python train.py --num_attention_heads=3 --init_std_qkv=0.058 --init_std_up=0.058
Each number is 128 + 32 x the weight over the matrix's rms, rounded and kept within 0 to 255. Layers, rows and columns count from 0. Numbers have three digits each.

# layer 3 attention query, 96x96, rms 0.233, rows 88-95, columns 48-95
188158156132152092145093099079069096125193131079067192148200148027187100105141130153178161138095142111121191076103166067076119182161101136069118
136046112125069109088156118172119121172116123071138064117112137136151208104149177157102131167134145106184085086131127151092193117089134098113120
148161151074139125130097095133099149146120132184177128120126086095089155109142143136124174113119100131133082128142112127150156112176171162142082
092160173123125095135159146136157129088099134108147187084169130111143111189134113152147077128167150069134120135114138130108090170127088123165144
132175166145161129177150155110112143118108172106103180117186101119098075148122153149165132138126149115101171092137134115132104143109039104056106
125037099120146116169074136105100136152098068101177099144149101099075173106116134143131179156162135121123136081110087125158203125120161123083206
163093130124068166067129136116112161177133126073163116148111140110201160094128126127152085091082127093150202156127102102109141097123141071129134
124143142154135129163157160142134161037145162148085199140181109138132090189132176120157108106174123138100116146161131150113045135100070119092112
# layer 3 attention key, 96x96, rms 0.229, rows 88-95, columns 48-95
193154158087097103225062074108106090102073105101122123136182133112150037144144176111152145102080131146121145111105117108095124128222096169135163
120059082140106122109107157177156124138119092129183126084074177130154173130158145179144170165133128077122126091088142164092221150153164135117111
211108170106177162100089127107103114140076088138139160126114153112138143121120100097132169071135095138207147145130151065137087144122139126147164
105150188173165133084115187103200057109091117116139144114123165149124138190084070084160094130198112136109125132107151130113111157107119140144169
167128237142184177140089176098105095117069134148095183140170140102138076158076176129141143095151129161149140122136119116087075151121091166129123
148128095138111128155133215118164093084109105124063078163197144095117173124135181147133187188153137173151132089098078139129169137069123160111151
152108158108158107065097151155054127149137131054202130133089107108224042121152097109125114099093165115135143126085144114190134136223109080118119
140127151167140115151142147158144106073116142107051154149152120120112097177094156132125095153171134159085112151149117112074032178069059144103121
# layer 3 attention value, 96x96, rms 0.224, rows 64-95, columns 48-95
144092112115143103163066114168148236159151113102185128148156090109142149091140132089170115084125164138115151051111122113137133124119198058165102
107095177111150149146101103121153162182150166177145165207162098147129119117148153097147107098157100082136160074124117115126088122126120136167125
160115051129102067141127141129107130182159192130116109159157142180129167087109145151139127123161146060090058116118097131186168158082143109144068
081109172115137174090147152151124065102135059164147120160112112116150092156088150187090145121183078080150153188149159121058130112113080197200151
165172092136079066150133149113115141097155088130112120083132144147127127113170123111121133162082134108117114087113161132162129140162194085085110
155153106132150041166138132114090152065125171103072106106163120160113162093168095132137141136063118162125113120095125149192137146118106076080110
135150060116096119129170155134065069057160132138104111074129139121113169121139106162092254145090167158144122141151121124183167137137129121118087
106150156124170161164168130161126145111116153084086115140135124114142077143086126102105160094111147164172122121163086135144024096146060213100142
115153088099162127139130105107158134147111165154141169158071151148119095123166153175133085125088094125062111162092086136106059129139149173117143
121115188096181129122119122105080179192129189149124187200128137122123127106123159145137076098111095067101150200114104146100143121110129159140170
157145173119157072147151140141100132138138172108084130127195150182131110091143153157119113135105103051153138053136130152125094137122079132082117
116124116134126118165123143144177103149142134094168166110115116200100096081165169126158040151120092097070149147119182137116101109164193163131134
167159076141134070145063150095124172155139136087105106106167146167140109121148110126136065172108128097116163055104177141168106177063163067104111
113170172127152107089118145069121200135119138177122131094118138116159145157100102082073164085114131148157119130139097125176052141129107130165123
153109172114149118098155125109105151164132182175116127204131122082143137152119186176074160138134088018192150094178098113116101160032056127139128
160141178115140102129092149064184180111079186082140161118163126127122165135197130111152142121054170114101154115118136121112086132170198119076091
148076189169168136098098126102119156129108188115083117133134137127134121192113075128144104139112148137189178056171103136143100185120057095099158
079148139097065164099193067120094102180149120190111163105117123093125110156124144069081154117134124094141119131113092117127084122136102209146149
094149083132172117131105170156153158145149103076134143123136175177110083068110143182113129132119140071113167174119154136145049117158170138173099
141060139129118159106156124147120090158160155131145106208122103105111070141114154124161065134178122063143176116167138123088143144138107131146136
074092152134106177098116124146146105102169098178169116131110095136118113158109077141118152072179109118186176115143179113085162075128144121194142
086121114110114135120107109135171141137162098201175142073056112120128090167116095132064178102123090127151113167119158118113064066166184152199125
149150069106102080138112148144084174195181172108109126125207165167139150052146152150135094143129141064124107090128137135198137154137162126126070
151134089147123116138086155059150181116161166121105115082130152123142140139111087114135159133116141181143127050095119126203132153122113084112130
139161153132086131142134170122090147124125051099103145092133121125100153106111137102123135170082163184115100138128156137110174117156122155087145
105129179120148151105099124109154123107106112180167131166146112086158122180165129132121110104131124130169197123143116110069095097124128120156117
102128114104140129133140115136136138202142166187151185189159136093123109119134219152099186122125067104106153154119087111131078094107112154160133
140145128122136149080146141070139057108089163219110142183082142143132107192145144255102143139116069106120131186119091135067137162083094106125150
161087128138196118122076141102134246121112129101120128121163137058151164128099082125128182075106186138168167086146087115163110136106136117151090
138102150130182182095109138128133106109072128122118122177107141122140111166103120203129135110152122127176148155149113140066158124097099145201143
161163085128128073151123137139073121171157164084073098123166153159103145097118091124120098160136153133121074105099143146180163165103105094103121
143191176120067111124185141062134132143145155143082150094147130145121134131170181120101100147086162046113103124160157116172076166148089109048107
# layer 3 attention output (transposed), 96x96, rms 0.211, rows 64-95, columns 48-95
131157123127144106137132154107121126099081135049114081131077165184065149130025201143138087199159113109163127165165123181131111096134132094193133
110137139098149115115128126118155118100116090059142097147097167169084135095070128157124115169077157106151120119138170128137112082147117115153140
099190170100181066186142143108091118125170123151086135112112083083103088133145136172121117139096104128196093154109106123137077117161091151138150
073126127146123149128096104100141188149108121150142124112137109155156136063113073113118187082098172156101159082130162067110128149157156144107161
128130144114134101132171114137134120173141155094101131166154099092104091174129147100156115151163087139147095118128092148167171138117114127148140
170115119101095124154145140127110079154157141123118156136172112060112110170143161128148077102167118132112095154152077176152119166121130100096074
160127124106108126167119116089142171189104148139146179145128067096145079184172121132164088079154118133071097143114088109128131191120125116108130
158072112102114140139104123100157068149095133134185168125136165122181176053161111126111126105113141081078157104088153125123143121135129097085106
090077116139173103094150171118120082106181152148129157195172189156066115131114198134106145096110105140172129137126151130127092102078140121124124
068115109121107132152132150112199085062189111123120135144194137182095109104130114202107111089098137126174183116128151092157092122140122113116136
115126159063135105129137095112152096137155140110133112165173088080134128107149076128101109118083107126150100093121125144140112099157115099104151
087095132153165119087158109171139123079159086103099089187123157109091168144078177110099132138082118133176155092137135103120139107124095121105227
101154181060146125122176120146079053124170149108082123141139122059109143140098172089100122157139122126185076119152081153145127073154125104133121
140116107178136138170106153106093079138134124109153154120128145156169117081172168166138144125151146115118126125095105137116135129113130150100075
077137184104160110139102135084134140148146156147159136127139116161124073091167027159124165094062122142145081119084149088131106100172147156150084
147075106144125152127154126187174081127166139084132161192128201156099080160088158182117072126135078135115141150100103160127155097069109087143116
197136115087102170150132099143093066150123145143167105102125117106171163102171118095132129138119171131094087120137114106099125017112138117085059
101101149131128134135121130099169151151123130153176126158135098174135084107182089147175183128086131088144135101105198086176184162127101149116142
090099142079172116177136093137145080110130131095096145186125149093153168113076180095090102121098147130183130092114100081102136073140112088085184
116137153063131110127125084124159199112117141120132089125128107160112166090110067112142156149061163126126130105140167080100122069144116103139157
144136099109119137135095104099115193131070106084138106153103109172108140111100154096165135202119161133071115078197119100092098101147159123148142
097120116137133145106127135102126119128093109077133193184110148197108118097128198120148151165119156147119138085146135083087143134107130136134168
091176184066171073181152125106141111132161130116099117133125067092108105143135135144102111169083105117202102126105108089155113126166077107130178
160154139093159114156143136141084061144118140104132138140106116091164126133140179118138104183152117127135060170117089148144106086106144136091092
103122116139081154109139115117151133130133143146150115116144107129172091174157096141167127095173116126096136134115117154189180203114115110133143
124090104162154155087120133126134161140102137123158119121110176185105155108074118090121160128141130124064133102147149109102137111097172099144107
045103176123185130116111144105172107084129103107156166160111160161100115117106120167133116085074152109169162140106184087140120174141119130126154
107101110122169120099153139144117142170204161180130191174190146118106090126175106109107156064111119160105099093116139099112075071109180164146081
141126107145122158187102169121111091147084168115134118079109154160151140088082155150137094140160118118117132181125082143108128082120128071128073
107092099125111159132114133136105159133147154177138144103147148144130145090117090128108141077125145143093121125130129083075073090133156117093105
145174171047105095174162127114094101129158141151108139106141052044138117142179126133123113146118130106183071124145090134152120139174101139110120
129125129143128115120137106162138105167185131148134109162134148092162078155209048159134147106088095135129110120046118157172187111126121193171134
# layer 3 MLP up, 384x96, rms 0.228, rows 0-100, columns 48-95
151171132125048078143171044150174056153061131068147137107205099103182097133112203098135147109119128110120150117141125139138113083093098158160122
154111029121071098093139145125119154150150174171152136152119152160091120078135154164097102140129181068079133118165105152111154135120107101149130
083096107153139113148127097115121159147125099103135159099135044207154113092165111058106119089118110149141107129185117141142180082166168160095181
109137073152090130088185090111220166153114151100158104115136176127138195138117135112184143152108145130118094158165104167147239156096165116146080
154127124194080108146151123144194125161095125112119094109112134125117136154137162197095080203097103034134096055119162155139142109177164157082096
174057170158134153144123136165114098158074168158128106169133158136163140135175170144132125133121139114069123066095114133143110100140124155153108
101080117168136125083156109114144081134092144142141127136065146146186143118121144135127113100119133088096149136151128141129139110122162110176144
114159142123122117112159126093187090189072162102143148127147113139090103124190126162137061087069125123108148101152091159187152129104094132151104
116117122113100106111136125135129149105091154092109153078163098110141079050180161121129179145089124134071121118135093154098178105097112133248097
161062127151131146164121127112147175103107143152141124191100100106122075107155187182152080090128137099096143097131132130102181136174138102107123
135098056120049161149110047186162156109130089082114091168166104155120149131158160108130169131111101103162122108131119130112124125112133087098119
043145115124057113114146112127160123181109133142149078112153127171133088109125158161108076174126181145129107101132122159180160124145170144210124
113123136149143160100169114136114130099130124138150135092083095130138122147105120200127103043150134130091115143114163123214102098125134089082155
080155161159137114094129106150115081138085155070160116049132159148179108068153124195116098105106136113186111131171151128180120123132092095113102
104156158140121104117147133084136131124137174126078114125161090131190079039180145114153138168099105080098168048144096141169149109119129151166139
136089122179103194202140145142132081141118101087127126117114065150115113076121124116126142131147118153116097166135155161109083065142136069122091
120133088144074157104143122111233107164141087135136088087103106142119093170186121184166135149117134075050133156158125135151148125153196133115168
092081128158127119173101114104174202169109181157110136092159069161127113078164113106092129126119097129057156158176111136129137072155176044147153
095113134131128136133110110043109191107157098046138120114127138114095136128163174114113079128090138163109118169114168158130146094093172136120169
060155054163063105118148148143169156157128118146162104190121151134120127065125099135157093165095123127111131097128144136100163120077164123139119
118117096132074135143145105143121143140124106111097075133105167177139143109157156152112082100125194163094151133202149143135189071137146137177101
146111067149086126121175075148131147117164154181056153120162118106115151090156192111063155149092114119090117146165073146118135050067133136165097
130102104125116144142125129106158143211115095148164118150146152134130098133159168184160088078123074119142123134166123132076173128100139101176116
139139138169145128111136111137118155095159116096121078098120086103144200080167149164146153147126117067113149016057102167135162163157138069158125
116164074181059109113159101198150136122066133124170112167129142183104125148103142079114157104104156087106184118198161167156155114082155122169081
129137122168141045126136120141093106110087172147107093134126087230072136056116158100074125091141107118107140095172121143163149087131064115153132
059121135125063086179168119134136183099152075141148073104136062131142092138174157110144123158136107137089130074172012122104145144176078145136174
169149188130112106123173118191166140114159078109117094116133104110147102106199160137095125112107197095109121083144132151118133096165091164180168
106126136179107145140111103115142143198129088069135137173176163108170170087164125138171164124124108146102113119074141131115096082164153213173110
100168096179088098135146147061214112098078150110144161104113144194124129087151168136127148145118153137154150105098149126122140091105145079200122
142163094174105077168162131179188160204127090158069064159151118098170144183158148201122108063180080063061145112172144139125072077103098148164126
127114154173120120158148098124164125133166114178116072159145057121146145127138106077123143142126199128125136114186087123079144135170089149112116
133147168167128080210123128192088108086116057150136084162107063114164132099152090203100135054083162107046085099085107147123114128161131138119147
126112111129097125162175080127111203142107173184146135116143122163140120135149135082125094104143126141126143068180122155093170119142095131143165
135121078148092091206181092156188086111091173165041140152118115136163083155136158119100054159168110098139152101106101155120125121158058134209178
056164084135109045178121110117177069182148112170131100113135133176112123018156141103108145127091153109111164125131198131135122143106154115201118
042127109159105170110161045145116088164131188154140117103088111168149120142145124151088097119128125048139163111180142150160173091149122132169129
133103107123167185165153055146140161121082065126109165169204077136118138095141130109074154062119078117117098159124035165177105099185123101143120
097080142157110116120095000106131122150113178121134137215072049124220119159238214088156129148054153125088174128178137175111074076136147082172122
114097124148077099111164102145215157125104132121126110126162130144151106121112128072132133137128146195086080114142099143135112086066159132145167
119100056141138098157128116112075085073105101089120176150150056098109165076136172103091087130080115122122140128134126176133122102101079110189147
094105131169097114084099154128105128121110145043158126161181154131093073157141176155141134121129177150150176125141143149131167151099071136157101
083108121131099133151143154113121135120149152154133105191107156170151117169157110111132045127118192131063102104154096121114155108155074132127121
126109114160076120169136136216172128170118054130113119169121126158146087093105185111120103139131147065109112129113185118083125100204120208179134
121124133152117142108172084138142150145191154159098122159112088171179137162117131147108096055144141088067124035139120148147144057143155147164135
081135067160076082149158177107212105098154152058106127054101118181120103127142088115176152141129132162137127161132131140131099136086141044165137
098139119179080128111103062102182139141130156108168126134109110134130106171146219117156102083082141169153126152164126129117112090061168067094127
098163119176071134110177092154101111114151164116102114092085088103153114098142155141120088138146136076123115145169147161193221076117150114160178
103119182165104137126089132090139139113111110077116054152099138210138131133162088114135075117139200118146159151126187160147102130176174177144137
105115101135116097141119131117115119132146104083185135163147116141125099126157104121140100120132152129101125150164139162135127099178175100159162
118125110148096126115147118114145098134119052186108109153149153119176099127128108087115166115126148128096174136121112121173131083137168163171141
151156134177061052139135142087163103138106138120131121143134173121097138129182142152143098127132076116078096078116191170134174115111177185112077
112173176122129086169107054138143121174138145126086112130118071121130071076131130148165149133037166065147126127144160159155154136139166043180139
100151102153098165155086124129135158134154111100131088114122141179176062138153167149072152130069146132130139145137134150135128130080095111173140
056110084100157094128097149149118115085097072073097149109213185158128181103164163166103167082094132187129138095197110162102119119115141123214103
112090117140093112165190102158142090101130114095097130139157059110167146091137105136126101109137102082134146185145112127141110086178140104146186
153078126095100097107135155129129135117104075150152102144144121137138103157131150137116111101115127108127141127145052161185086138150106138194131
102110096132092125135134109165114122151106069103133094113209064155111104106137177133062159110148133083115153166164105117100139154137102066158135
114130055135085134129157054129160118139131119125123115198173118172156149126135104118096090090115134116125129100180121131146156098114074127157130
102132117184103082157134147128166148168181124107075153132116049193124147137144117062109149065077141112093160145170112131122117127127128096112149
157029151152112129116141111147131119050116123118139116135086110148136158127144167146164133102117131136074192127189087131131198140163145128116198
099124112159114128190139107144174138118091161079072140136132121129170083143137138114133088108120102109122180136128172169125121033128117114136112
152112108185077049150109168130148191149138061100098087133171094158143107127161196087139121140134091155073112141129078127152097122104111138136123
094028045183134120179142119131123171118104157174107138152127071177137069098094132108120050142143091086098122215101082144111117087093142112185209
130079163139013145129118113122174151139129136099112070204120132128141107152141143113087148123067101093128148134156130116097154097152154130138091
082160085119181145126122112155134193121089149082187099110107102138146170146140162132121120084111110101108111153150097161122116099150121139152120
152083100128091096128117103107115130169124105149143122137149063120146144095099117126155086093122132128114101123168131111113153133157138094136137
126175167132105084149119129113150105118123145125121133105132120136173116161150207152101075116117128154114115072119121143184139143164091155152101
134168119149112153100143074150151136136154158082086109157188128128121047162153145158146122123104115088073148082139084158156143102152132117189107
113156090166055166135148083107126124135139073137125087182119070172168156119136155118090129085093086122135147131082110108129094109106165167178144
096141142157124144143122132138108107175091118044119105176098123195150114117120092134140100078102079093090174117123149139119147107109193096134147
120133173138069083156129130150117146095109041178136114174155126120160149099124148121106131121109134119119175119122087123162132074173128162171141
050183169141110146138168126142127083136188086070168110140088103137165131114157156197155114103127127128122144103121078126130133131160111120135168
100093086138109122140124092118136112156144109119117080125154073142196155126131143180151188093038173097137119081078135111138111114134109122124180
083116176147155110143098094148112116152130086084188138180095130124159064131149196102121095080114174155153170116096090145138099086161134131162156
118066102142065163065141082077136125172111087140071029108080091122173102169133158178111173120085147125116083074140157157163138081152073090132143
085111168148083163164141119088147128102128120145122093127173142169122106169149170142132095099120102078102156163178123145144107054112108108162119
107100083184166043142153145081109128121069074151137140115179109146132141086160133048142148170128149104131135113168123150142183147164097170142094
145144125124154113178096135120140179161091138076094109095097093179157101129145154166096107124109137141074077141129116146106137155115084099103133
110130094159071135115110139127128125142113062174171129098156121147116130128150106119109176097078133087139149128133100123144116108129103099188145
166112158138134129119126129170116164122188142160095091098138096163166137135126115143086163128094178131113090143122110150088092107190159153159098
130097131140140097182126076076140198153155055165123063145132128138188061163142099059104133116007154095131079129153096162163136106122122113136162
080122136150146104175062112132162136212145105141141101094098097103133112125090092107097065102078148133095144130168068135104094146114164142126138
071095108146095080186186042071157088062116111084108141150146087168117169070189132113105127183132117165118103074133056158143151088162150086171126
123195065167101108153127105133175095140088180091112122131144109143165160085192096108121075097107090102143113147099061148189141114181121151208159
083105138157118137088139123121101095131144132120115124110066154140183076145197144166143118122129122154125157099118075132170160153063133083128179
114160140129133121136145099059113058108144147076133089157177115109159091153126160242151162097135189121107105170090122150111163087174167072149225
112161166152071083170103121143106072128126103137108124173150134137161125076131148150171126096155155041046166104076180137160104005190118116160107
101155124192144137207105109038127116086136120175104129094098099130146073104128129135109102070134108082155121209089119166116087111077118047148200
083116085152121115144114060110140152090068107087078129149142100179151176113154116075086095153083145143114132132159158160151131099073148103137118
131120070158071176205139124125146188123135145036120129158106152176113097058128168106161084109118119139051197110174076188138149111177137109152098
112090091129105166161126118124194119144144126112193132140167145143158119132133111097160109136114144138107133163129146169091156099092116101135134
149130140160089088124126068179204189148089129134134136160135104119099086138145173114151129140073150087116096084121114136111128088093119136126107
158101057144114083087154129150202084117117149118179073125114100154125131114112117168117140088151137076126172103152130146142127079136124104184158
120071140146110163151101113105104159158113161129115150154149126138159152136172202174096139133101007092109105156099145143105183144103173108093162
077101127185114135140110127119129112106088174113111141183094110115089043128122122109105149164127144086121128141124123185128119139099115124139177
127153158175035104209103123113190134155075125117159073165170144128158128106158183114093127149089103087135116080129127116149130093147152119095085
084119096139094151165103123143170183119122164093104157094109152184193026107205103125174124135066106174097122140128110159092171095084161128111162
063119124112150068110110126098187115137108173053144130066146108128126083104160103180118179109153120116122131080152158139124069105153128103165173
115149058195118190106117098143134118135140129110134056196121121150164120185142110075114106145152094192150128122062138130103149139181113156129157
093105165129095174159127126158146107117087131149127120089141121137185154099143138166138190104171106107140131107137070142117152079158150167181159
# layer 3 MLP down (transposed), 384x96, rms 0.216, rows 0-100, columns 48-95
141169114157111196152088118161130105094128117166144164126162090112148191167051099087114109081137134156081136099176164110106118122110155162078155
100130085107180112145166192112127089171130145087119140168096127134062142085096114111095084128151137130156114128103182126121125155101112104108153
146167119208114093135144141137135126111128128102144177185124082099106131148107131103145093090129105118134157202177066210090133158156115125086132
130127130134130185119146125114083190093090157128068131214124123149107185079089158129151086136160100190195115112098124108137081125164123144128142
107087157100159156127127116098105168124081139129213083098165142178145166101191139116102164103154175128210160162169068150118108111098150106074147
146131155177126124150137154128125158058104156152157102096104135120177085146092121130109145115152134147092175133159147186093175143087092073094122
066103127083121126083099104112147142135121115153135119126139092172211134133198093142127174099104185165162114133157139124094140121090143112078101
114096068093186175137144120126126137133120145143145137142196097090166142160149116102082100135122136188124163083116113160147143129037161186145120
076116124122099154102105143067201156168142107121115192125164043104086056086167111123125135128128091175152107121122100207089129143142054135135149
118169143088128151103105179120093120146087119078136202134111182098101107139116132146158133118167114111090148074119143153124177117118116161161132
115113123108153129144151129163114083155148131192100101103193083073160072122149096084163117125103227130172220136093123115091122142127176146138123
131146123120132137184140139114115182103180137146076146119150112114047105141161143150130146112118103093127092195199158100083082107100150116121108
091149120157112106116156092085045139114189174122155164132127129148099114142159168117181113056159146124093140097116119160128082167137122102181122
145132160128087154106133099078108103123173144136144143114185120121136123138100103102069128123149119149128048162151114208071103169144118143127138
116176118105105099095116159107109162148173173182112091080113141121102111068183091132119127149109104124118114168120125169097177090143163130116105
135097133094136145157116131088115141097080114132158184134120144116121117102129142152132123125150150163156095121114097138142150145107108134209089
136164118198129099122156081169064161122184110119122142137100105130132099114101124085107121097140078136101100124120125177125089167178138131115130
122192100077120106102100144148137140129123180090100154112134169112115087105165087116141092092175091106147133147155169159087112129125077139151139
129099112086097178087202125183098088127161110138139123142162109132153108100086125148138112100170153146112154070133156120142131081099134137140115
144126110007099063101162143182169120185145109245182074168088141095186119133142092119104123147070157127085100167115078130167197155089150150149127
150117136145159112120081090155104117152183150092134072137154121142113132130110098123138108118098162092099136164099176152107124119141169124141122
136148113126114107128139174080107149133124080065127111156128094142105163189104114123144090172130079143061138165143162186142085111137112148108114
092154185105167094112126134162089127142151148115181116115155112112125128093146103073078160148141148184135111098135176110146125096114142159117129
146113145183143170183103177131077129087119158150157092132111075088096150114144152083145091131157084139112122090115079099145175145085116109177153
141076113124143117142096105094175151127044126047209110063145126107140145131106110117145201170049207147179148081128095084080131109170128102112193
092101111077121149133141102126196080167123105093137114111065141107149133100149115142085134098102134094162106149129161131140142167144115181103188
179146155107137168174103077168194105140156132151119106111160112112151107134143205132130158098118145162175111153117178108114114130113149093095160
109145125137125009122150080137149143112149088138154078153137116161135119126146080080111122136238136151144112158084192184117119100125095173094106
112092116053130155122142133158072114129112137147121129062103110107076068129140114158183121115089165115103148105090162200117147125152116126138119
125161168165083137110115098118099141155148114087098106168171119145070108108101132123101117144128109114136127141086127126095155112157156153149154
114093155114089122079143116120085143173112090082142182098113149139146162125155140197159173113099118135175090151057169159117086061102167182130173
135197147143102157123108087108145084083107123103137149128134068142088139139116090137136139139142172167131097110146136125186135134098132107179079
162110145183104121121175087131071148098172159110142109107197118155134151139087132131080183174143121145175176115073169043108112083092136109138153
115080092139190076093189115144058146129091108121168178139131082095119132142162188139145144117131111112097130088108086217139141153122164120094129
172153177137161051124135145099166114155134128090121132140142149091082135118065141097108142143213094159177175105083141174103111129166151196153129
099136164079105084118092127146109125146156159172109112121113055153140101121146139114017114197119118181133111080157174103133161131128155146116105
193128105129182124091108091132169088116109160138190141145100192132165127109092104174071114133093123151123057173160090138094130107111071170137077
107165200099076112179224181117141090125099154167134153079170058125088168059132147135121150121131190142176026052111068107125142021138155118042151
164098123090106137045082142175162113130072040077172157140060136119123220139177134135041153175146136111195088180127138169073164122095139156164072
137113123139217101105115070115108174114115131135140156158136111103137167112107142126142104129108129112122099085112180180145050108095164135101183
144134118104111142160147158139132058102117134127132135082114085129183192131108154148170084111133070162104146138086137180110178183068073111057127
142123110127071175137144167131120176126102123129150189112065146107112131112169097115134164147115129133169108171077136150082122125092171139128075
142105164109139109128160126129107168174145123141145199152046101136176133106136128154103131099140088116142118110131120045149080154094170091126135
123045162148157127127110138189068116090129145149131187109154110129090127149126177138206183103180105213098159154117096200108118182144059149158091
099150143070101115095169168112186142106141164101127123152083182187118121137138112170145164135188179200174091125103090097095111194102171095089055
174121131103114184108129115114125108104152135153156104204046139111181143081112142154043112171075143116103171129119109093156118183135163182103129
133153140128107098121127128173121105158124160151118173142142140125122114115120118115197197114117060128145166126118118079111108079123095055080150
154167093102201119103135108169151100158097046170095170122125109179132147056109058157113076143154169161116039152129130204129099047156073139149101
112143169094124135145153081137123097084153102108097111159150092118117133145139100113116079093121055089169167121149159133096139091080149090112125
154144123053140139139157157136155206151067091125163138120118184134092048114132092092188119114133125105131153119110164091182101132150073125116140
190180140098088113075112134155192128129139098194119153123110144080135064138161047108143143087130118105124147158158100128100073135137099069136145
096148092111089101102150167121063120164128106064163159140116126106076144141156075132045143097152154106173111145134129152114090104110129182098125
098209100180203100111195137092127177219133094079117097127090158171167101114090114084156148115057110079171145119123071149125114154121075098173150
100132114094121113062113170118175133121160121149080066101156107186129113152127178171144123113094185134050158134205181236104194072183081145143124
137107135157144121128193117145108078153086074143130125170129142188112179181145118117113153103093179101095141169056063117103142106111142132098126
134166132080135146133112136113112128148100108100117148126130157176137152170148175147087147232041117090195065095113152121089149100174103084157188
144155127100079155150136118115124080115126130134134137109128161083130106165103115097180089172116102112132147151134117147095133128162152115090135
099156137116233133149167101162137144106097096158104151097179133121087101087076078135178129134109114095164075122148179161142147125147149086103125
094095126158110130117090172088100126141149085134138146101111160086172126133156134131138096102103094087153122131160168092108137143120088149111120
122119142168084172131064100144139128145151175106151122112166094080109101117087151151190098169113196096108054101134146142086185183093177137117093
169183133103138131105139151060115131095121119159140117100157159162161176141089129173140161124125175102106153106116161096189114149109130094131070
163166167063114129149138114136105086130104151124138174140175131133122099089124135163148166165092162098119130059099105093132152159158072132185161
171166158129133145118122104122126118145135126143140142148155162119084153129118178136177121124172125142169145102108095036149054131128090157091171
164101111133193111154150149124109053132139117100157145181114139152058163105036168106170172100171071123124121109070130165181139156189121121122148
146104140157184087116200095119105097126153153126152122097134174125154149142092084105109077047150134104163150121122135161155137203083129165144151
144117129047114133123200122136125110142087161154136106145115110141142115143174107141169159154143145152092139144154159038110114138114110103125106
113100202154147131132138174118127080116147136154153151124143144113126129133103082143120122131149119124161147158131094123140131109131121101144107
088117125123145095140122144126131112100140139107131175056105108149077146148135119163128158115143126135137079111139135117099105127121125136176145
154162156177148116128092157149131107122161133087102125146084114109160187139131125145073129132114083132159148166177156052090149136175127182165074
167081159180175102117158105146090124123132116132082192154102090107106130140133093115153083113126108105182134112139122163138113197117101163105116
099119096132116147115112186169106118121177158161165117121107178148111105058124156151115121127166147157126153137084083074118156094169171117157114
110119109159116183098122154161102149137145155144139145111140185140078160151148144099095097111143108123176085151116108199097149133130154140096099
103132084118159138110122153123157155139090086136147136095136125138112118114130081086207149116136150113117062161111103162188140176180123147143097
141122117122217106094152153098130128120125135081124141080154111122091116150105141214187189155058126125117098175128104255108128117173123137138183
119084116140115174095124171132138129099163170105075076094159141125177134150135156086107121111153146125172080114170129170103067107100135160127123
105110121205077090082187127124170195144151116066172091069081141116126098177118114134063087167148062097091119164160054195132129167137056168082117
064099131204122145110160121181121126151127133113108126171143077178168103167128195202067111080132112096104170163113050209139143030183137106154128
097100140071160122103152134135143093124139143150131139113059127113073133104112127104106157187131151126099197079138149142123153151158139173135124
127130112056106140116166127114106118150150159119107101156163186117155102118076125118097104086110160123148145136136164044149141107064208149168132
113158164114136131167160086134148135121138121097145166151111143094127134107092117140137084110166127104185151086149130068107125131081100162132131
169122085133130094105132085103201158110180113201122213085154094096160136118110129135122150136089155112072210155163096244112104146102109155126171
090104099151128122096178113145137112104165134095131229102182144116100089126088104069126184136079179088153099173076152239095087169156090152078115
093126143102135169144178114121111133122158094129106127102111167092113136159118141128157149105115089131132200094091079081136149143150127092161162
145142112132089163056120180124162130141127160111111129133138084128096131139174141104148185113069117150225023136102072194093146089150186135144211
190091087075147091106055132160080082112170147130167155153133160099161126133137161145117145115140154102166092131113080165158138174116116197227081
164157102082203107159122113147111128112076136144105148122168112117109154116133072135117126126114150167133152164182212112173106141184105155128132
133083098097107182156202170127110145092151130162199114078119135142131145181155136120127168125150168122146154153086149088120093161111171102067098
153186083099132106163078157132142092180112109169130138175171129125083160138103120164168204100141069052069209149091161153142121066138152139094158
137147150099041180111154154125138147101119188164193138125230148119158173134166153094079118113083119138152053164110099113104167108106168169031188
051075152091088138192100125154129133126153147170155060119115200137149078114176117104126184150157156192089154119051177045126215182139169130133107
151180081061144165187132141182108118134195221119100100178132138095109113117092136104159144141178128142149124089131129161062046120152139173233120
185106073068099131098171122146097150136164140149083204124157179088175197119127112137100052091095152160159091076161073197126173101129134137113121
147110116107110165119087110144110149126140106135129150138135152172158127159109093132054178072141066122113154165148133080176140152150130137082116
151145140138147159148109112141108109100140120126133151110129108118154169099105138141140115063142095124101123074116122126120132089107132119098120
074155115081092134152110150152123122135066137130141145095151098140128151066110149146133112088114137103125098134157159148140150123168143161102142
147169134097173117150122150142162110098141059106107122118064125148170132141119177153135126123149119166179142100138197088089096141166110140122106
185137124132120084104133163110091149152152128135095185174092142147103115114099162134155105122193114178186114155171103129106113097115109120201134
095131061133125158116159168140145120161119113161175177121166146142143163115120117111141099085184100108134078146141100145129120126117187173088071
128065109104135109089111089077138102144081139079104146112157126101140172091141108165087148131152154189159106158114106191062131132156114166130130
144170066143090168102103108123146083128161119170141125133217136065109159131100146096153177112157133167088124161172089127094146144133108144112098
187182121152127085126068124160155119108175104133117130138121132152100115146129121081103141128142122119148088131108177161156156165096127153132098